From a checkpoint of a small transformer trained on Wikipedia: shifted keys, skips across layers.
Each number is 500 + 25 x the weight over its row's rms, rounded and kept within 0 to 999. Layers, rows and columns count from 0. Numbers have three digits each. The size before them is the row's rms in percent of the matrix's.

# layer 7 MLP up, 768x192, rms 0.173, rows 229-245, columns 0-191
100:490467450479511511502508522521496516498486523507521460477501515541511502464479477537499501505487476531471511508527524496524523510506552514494476499495513495463489480531516477484484538480487505529482465501512511497527530509508529478499529489513471561511523519434547469525511492487517524556472493503527509502504505520497472472524501510532507477539448524509467521514531518508514521493476459448517423499471466475476494467493475494494506469517470465482508562467469460529514438482540483490507494510527516548479519514491496487515531477507445531496538523526511525484501518495511512464
101:529513515479476488498525479499490496477521471502456478469487519504508479541506474548524518520519540520494493524505497519491544497487476526505534473478491494468506456550517433518485475475521437512489471492473519467488525480499485519452505490556500509534542513535474518499491511504533500479487522488491480495540478476501492494495524495441594465500519497489472553529521506522512542455503501465477476511503505499500489479494489500509485432512497530461490505511518465462477470511537473491533528491491506519510476525514504469522480547492468484515474529511486547490505479497516497522
109:508498471477494458511500468494527533475499483468501484436497478470483502478498487509482516529495483538478509501498512505504491494489485474484559501502482470518517489545499460520475470492487448512542477508516532538522494508536512493495484525502506492493523509503534461524478479518516503530514497502517486530515457515443519482516530450524479519454531459460532499506514515509452506494503508528447533550549519510491504514526470521476540497497510451487469517474522507493480510499527525555510499569548478512464456482499479483506543530475482510481493519518520530492442519500468500516
087:549486491471481553533489500519510548493561514480453455493492462496489540475483434483504534514480520526518526507512498492513525532486505488494508505496512493454487491518527533539481483460494496443532492516502478461480501482509508466442449470516499501485516483514464447508527465471523508525536514513531507461483507558502524505514547519507502503528496508519526533482464499471484516507511502528502500494502496496508499529512526516506553480531478528503471517517485525456472489500484482521501439488489509503518434563505480498487502519499525527476497502476468464501520497487468495505
109:507544507449484477501467494508501533444554499529489512473465485486485497486498515464519489445507477506506486546536478528495521514491528484497493499526525527530512494519467474482482518497525498525493508496484538528523548515516488490491482536557504574511497501502463509494478443514484464466481515490483525497488516474494505470528490469471493508519501520494537511441510455511526505526504523512520460494478479518503499537512486469484493515481482534496456480515523554563462491547519535482497508546476497494515449514508497495490506470492464531541478509504485508478459508463503533525
086:494504495477506490515482506522483512470499513494490494509520505521474501441510475493537548512476510498491541470520496470550518540500523458491503516477519514527518483467460480537513473472524480479513508475504489525510552502491529500522520490561479520564500520470531531501539470532505539496435496492501465500491511533483489498467462485488513540505495555514484545480522512493544472459482503473525525507489514521441494504510485438494493455475509480472467487489493456504490463516478515551493494504463541521492502494505471498540497483485508511540492527484479518476455514453485496496
082:526506517503479500510472486492470491498522513508528463450518492484502481479544460512481534491493510498506460523476473504521532488487495494466530491505468480492523483497526508502477516545496538517501449504477545497533523527501504476453526455555477515474517510487484508542507555513513523523529482487496504466483528542497507495480482510517506526489497491501486465476484466478477526502465497473480528525507462510482483481524511498441520513507526481534471510476576554468499458503514502520465524494543549512529486504475543480521528469494454523466536529465506487466506474513507493554
113:492512494492528496459526467514498511481531529516511499461503471503538510493482519483542490457466467499538526500528514478488548468479502488435515466513466495460542493519470467513490498454478470499502525540517542508534514523477509480487495529530472516508504460455513487543479524487568536466501525507522500453503525549502492425465525492520541509481521479525478486442527529523483492489457502499490465500492482510505548532513464487479466482548481498511521501508471501503499477523483530491510491487521534482526499524511478527528539514502477534499512522497485501517479488502476488506
108:468520483456524496497482470490481527525534453527454516498492515523491502532547521509536500509460459525495480480482478482492458497518489474485495520488519508486478530503506552507492536498519510505504481536534509460546501485525522470476491476486435537493511506499535501509496477523484480479437541517531516515513511531488449502509461514489532557503517487489501555469488499482488493481491530476510449494506553498539486519528450465502476484522475532480488517460548513525507483508459502477530519528536479518518505488484499524492507524456500496530526492492464517490526485483455544491
091:524520467513446480543529462523488485525492487474517507533496531504485489502496506477484471548451492524486526475533508513540526520508505468475479476480483514517505488502527514473481524481538478491502545464552496543513490501466513523450480498481506539503485463479531526496569550513497481529463489511515535481525498502467503533501485521478506486516510477514464535499491499553501465452473503498546534521484480513514481481505522511498496461519466519500468521487533442524498523505472517488527528525458491512512511519525550482508507460484496496482474466524495470508472459452510531496
108:501480465549536489490495500535503501446447493532454435522439525504532496455489486485520517458455523497521490510508506491544520486505501518499510448516498520487524461521516512526464521475530518513468480499497497493524466507516484506510503527502503481447487475500542473493495497504523521450505545495498530540483517478502493466490501522540506465536549471504520528498511513517496545521457514462523512483538470490492533527506500482509485488502515457499506516507486507535460499470524496520534509478552519475493481484514509478492549480505459473533523525475529449469502483478503530501
093:481535535500488461389544518487476513493490458513504501491468492472501535477504498498475502500477461483503547521508502454498536517503506536508538485542498506499519465471515486492504491494543449519471541494515522529517517497454503452460466501509499479475494469458563495506498526521518495491501575512505546492504509506508508464504511535497487466454540490507475523484478496500510448467509527522497480484509543540509549460524522513502514508481490490506469505514477495513499527485504476457487478507502488514538494524507521512496517528520462553518494510495484515486502517497478484498
101:500493445454493500523530470521486518504491461492496459510464519492516476533477473502483485511542491541518500516490485508503497526491519499505474537501524531524532457516553468478487475462485509488517489553510491492522521508461493483489499518520475489483501490495491506509522491495526506531460492499539532494503524496511531486523552504549580508494477532480522474532486469464504496474512473481529479482503541470492535484505490496477452531547491461457493501430474477463494517517526521513529516498525508552507460510496512499526525480442475475543465519520485507505497537472473500524
091:500481513495513495492505488514457503470539521489484513455467508488503504441562478470540547466520514513489471504526479494501487475493502562470482488469485531503494479501470533527481545483535488521537536510498482492512521530459481488474497507502488482518509506488499506557497493532508476473473515520514461465501520478525573487499512532433452448515517504528480481524461483523508505501482480498490500531515491496496525474481479513510511505483518540469468536526487528477452520507469503514517504512533523493524464504523433511511491503484508550553499513492536466473508507485483470508
110:505505507523532490477474436493518523506516483496472480490472479519511496520534444494480490510483482585515508485529476507493498508485484527479524506500528485441552529505503490551479482500476489445523513526509505525483500482500524482522470495531457487506484506452495439507514514533543473511483494454535520506528492479540441505469479530542533511466551498528471511505487507519485509506460492527480461479482515486487485471504502514515529497498508476522487561501510545484459530500525477540503502531538495525495511504499493494509506544485495506512508493536517501506482480473454530542
106:483501499478485503500540504524446555485494467508502490475509505496503492439473498496530504479498495518522563464517513544518491514504482479509508472479506551459524512520477489516478522527503522482493533509540507490519481524484508474509484498499506548487479469502505453523521489535520483528531498498508520495524522508497492480477479533430507504507471492478487499458439426507492535481468467490561542495514549516547519459505481498480507524527462518514509532491523478530511451516491499509528488499478482497523487508524483484508499544500512479504538509517472487485542505454471552473
088:535496532515460451499528487509481516498496484511466536495519449515511496514474478517468491527520447541504508517490501495486504520544535487497480483516457539503508498512550480545489516522489482455482485531484490545517498510512519510497551492531507468507533437505489483509484495501488497475510519464508491493493512538496514515470498486503492502490478534515507500445539486475535533482478482492524524515482498515458510499477507442490436535535498441480477524491510449484490499457502494473510482523518489493533497482481507492513532508497450563467499536520561523463477521507471530491
# layer 7 MLP down (transposed), 768x192, rms 0.168, rows 229-245, columns 0-191
100:492471507485516495529524512537478495499508534479512507511509476571508510486485452507501489519503493494496495510508486491470510502472561504505506493474537473479469504563518509505489483555452494559495481491478514478504498467494525489508481480500521474528540511424463467495538485498477481544515441496450487529508502486516508461529487497466499450481481523549522510539493520473484509479487514491526506464471504473482457488464482535527513486515498483503514569531477472511490489495503452481470486516491498552472487506512488471470543538488510525506519499549496523473505515503501514520
102:510489484571498494491531473475484472530491475520501510476547458457508502501511482505492519488508515496486490487543529511522525518497509517496480489497488474487475483495507488501458464520541479522503490528508444428513504537525500509540489515530503430475506516484455513501492488531469520500512513533473517523498471477502453458513499491474497538503500541502504550527504534512507491458510462518489528499487478458523479478449505486563500491471515512429501526498472483470498533515502481491554521521498503533513472479541496501498501531525555493497504465511512524457493490517521496461
108:481513489527506482518502545465517538495501486507487542495492477506507493493486518520509426499487537499478500532465522542472503477482473503528478517495552497512510475531520508493522467483519492504522475531500515557525483499524483494497501450533465564483535523489502495454505526477462485477479464478481474521519496501505502534463549488471469497467499478473468510523541483488487509491487517532469509514553470515448464476561540513484527521523495521483489499449510460488457482506494483523486492496503492487450531499509499485499530549547556477515488488507479533496489485511511497470
088:513475501441491524542486509456506497545483545489522455484481524510488492495518508484503506474473520498472473518471473535495490540452489524542473523501494525509495543492486511506529458504473515497472447509464514514478485477492499534441524522479501515504548469505508518517500526576523519488486495469474477492469470494471498502517498491517505517508502514494535508528540471559490545530519475491518531506501504498463512462539514501532484561477501440509513488492474515489502502504507517497451484469520453473496485467511550494526484526468535513501492489486476486509477468475529537489
109:513516494489531502489544481501535499523489517491463484492502501507507504520539499475512514479558502497516524498497472490527477504470518478533514501476506515537498497510482515508491507493468482494505521474538525510515475559520526494495541527515462511487497511499491555469544500504534493497512488481490507489514489542435479512457491505489477508516472496506502472532464483512445542516521512511474497488462512480447517524540472497485472454513473528491473468462487479509480487477489522504570482504459527457516512548500510475501478510470500555484462466514514517503450468534416530483
098:469524512531489499495497507546492528515485498476499470528523491474494494475547514504520513542560501501475500486529522502489513499494500468527539508504509469466517516504496502495632495487517510497437497498485462525489504458499507503486517502490478469485480486511490501511506505543515508506517362513471513537471489492510494479503527519505484498468517505507478476463503536471480476492477528504488503494513488515489478503507462504527477498491528504536478473506482502512504497483519503519478502505505509537501502532458489498442509496504555474473538519494491489516496500458482526521
090:477495512512477454488498519518520490491507516477485505512482483466526524470522489527510507489490517529527515526492474502509527500512504555532509506482505502494502545503491475517608473520473489502469489453469500480489508480516520491495535496472503477486483499487469505480513519468510484514522415513458429498524487513479508513535491507510487525512455513496489466476516488532506490480524517522549487538496476537496520522553501464520514527505489504471531469523518518467555477454487489508484490499491541488474494492503457497488460506512456487508495499482563484529480508571503507509
109:473532470469497522476552490461528519484543520503507484498516468487503507492480523484512508433460476498507537492500449472537484460460500510497536498480498491474516511502473501535568493494439469479478532513532548506505531503491531518511515481478486530508455449511485506517520525492535488469569486526500469517481522518503500515501522486500517526473497490512497505466549524528476505510527501535526493523492484529507542528520506528498453490520516466487516488511463519516485507508500502486474443486484543505491543524513457537492475486493514468454489480510463517496493508553481504481
105:542523511478481507507525481480474529552504511548490487489503540538490479464501473475503498462465495529485538471502499512518523496453525494483478505498528547488471512534481507549522503500483517501463509474509520441499480527509453526544471549541503503486485489490526489479512515517528458536518452502510501553505494518463499506474531498479470524509513450518521547500484498507527504516483528493478528456554515505504506479482479467552525456490508518528495470473513496519503495488474505509487476519479473497484436508454487486467499534459503489483497473474545471505514469479498484540
097:494487532498531474442493501441490528515493488519488543533525537482516511505480525503501518476431477510500499485425530504498512522476544499501477462477479510489515474517504477519640497523495532494506536480486490465482488513484506472522477505481478507490494506526487495479507507473523483476506487519488495521500493504513517501492476481522511513553448520505525494494489528496536468516487512507503492492513559489468504458476542521523499489492520534503501500497508520509508509506500554523477493488478452503473552518486548473487493508497505548478523504500519483492506443492511494512
106:497495494503526480531472521483482488513486514476557501473454532489501483463492491522515527539489502482509479525510486527535507523489495470488484496459496513588524529493461454524459496511485477530515546458525514566478550486493518509481489465494504480524521506521463525526529496544499495482528532573492532491514473433500478462503498504493501484504483494489467516485493487504510492512490487520531490513506540498501476481544505481483486544484505466516470454467565522466496523497503503493498507485512469512532504488531512451508491475507477505498453474513527492492472509461486536520
091:537504515471502510549450514488528484513462508494503501508504486526446476486481480479498497501497545528498482503520480509488469467488532490495499493474527520506467501501530525504560460503477533467533463495531475468467479489465522532528538505493528513526517497545496512531498508512487506513452516460503455527454492480499459560503480492499496500524458531515513484527487457490489546511526491532472529518503467476485531472488517499559501495499533490506499532476504504495524529470513503520522484478515455455497501520459488506492487448469523460507520463479544506476510528440517532520
103:503518484475476488499520524509505486500470517498486484512491495455486483526472483478523475503554519514502496526513506519492524538570507488504509482479513494526459490492497533496571504509483467495516527463459501505545515484483542517514494490487536459439543510465459485504526520486479503497475454521516484487462521499511505479545525500510478497502533515491520518542519488493490465515546498503509493473497524472498457495465496547515507545438501479487522520478498487508465527501545550493477549526519463440498490521490506555492478489443523493467470489498479481505526501484531523479
096:539535501496475566516522505497519490515492485485496477496491489514484519508484469467492480459507505490466483474487493522542509489479500447457525527491484513516503511458533514510493518502514533494475529496511501493468531485483511514504491504474497497487487514519501484522541526527488500530525540514497499451478497495533504499499512470499416444485546533494540464485500466514518519510483479521541471576482520488503494467476481481516478506482550514537467580477497520468472538490533512529531479547477421494500491494493495474487476501494514494491505489498553526496512492471490477500
108:490469486543496547475493527469500515541517501499451472509504523528510510493506486477503523461468482480488472494472464489469491484493500501444489543490491521505485522485486496506439505511505530506520507531492456533454527486530482493477524491484457476499465534508502489498557478508486488454465549505500523494512504552484531485501500480479473509536498468528546522494522529510508516491452489534535474558477510503484460506491529521519489523482555495519470498461521509535461534490498495534477539530468482528487508509524478475534486452516491498510508523490501524544523491436508475492
102:485485499522470498538473467545530485513509496505515531487489552464496531521531499501472545455521537497512486504497501493480517507495487489504478488459539468476518515487557527556560482513467469545489471526503532512495465507544481531502501482498491468531466485493522492532452488495533537512494477523475462480480472494494503504487477521459498537502484479485477485519448472476488464527500504520502493531515505538458508502511520565520461487499495519492501495503534523482478562500520503485493486479497499484463444474483512512507452509532523479562543478490489473504515510483484490492
093:517492521504500529489536505502474519505479505512460504531472471443520510500480507505495484527495487462460500496500503503489459487469554511472513499481490479517506502544500500502577509489475473531515530504472449517478507477490525482502522455514542476486491489468522491500480456479494522488513472500501483483544538507494502490506538504540454482457492537525508498485508501486505495505498530525517546496484561523526492536449508478482500469539505485501493493554521464501527519470475476465538469487491507532495471451523509511507511513487512501509504524477549451547493493581498547496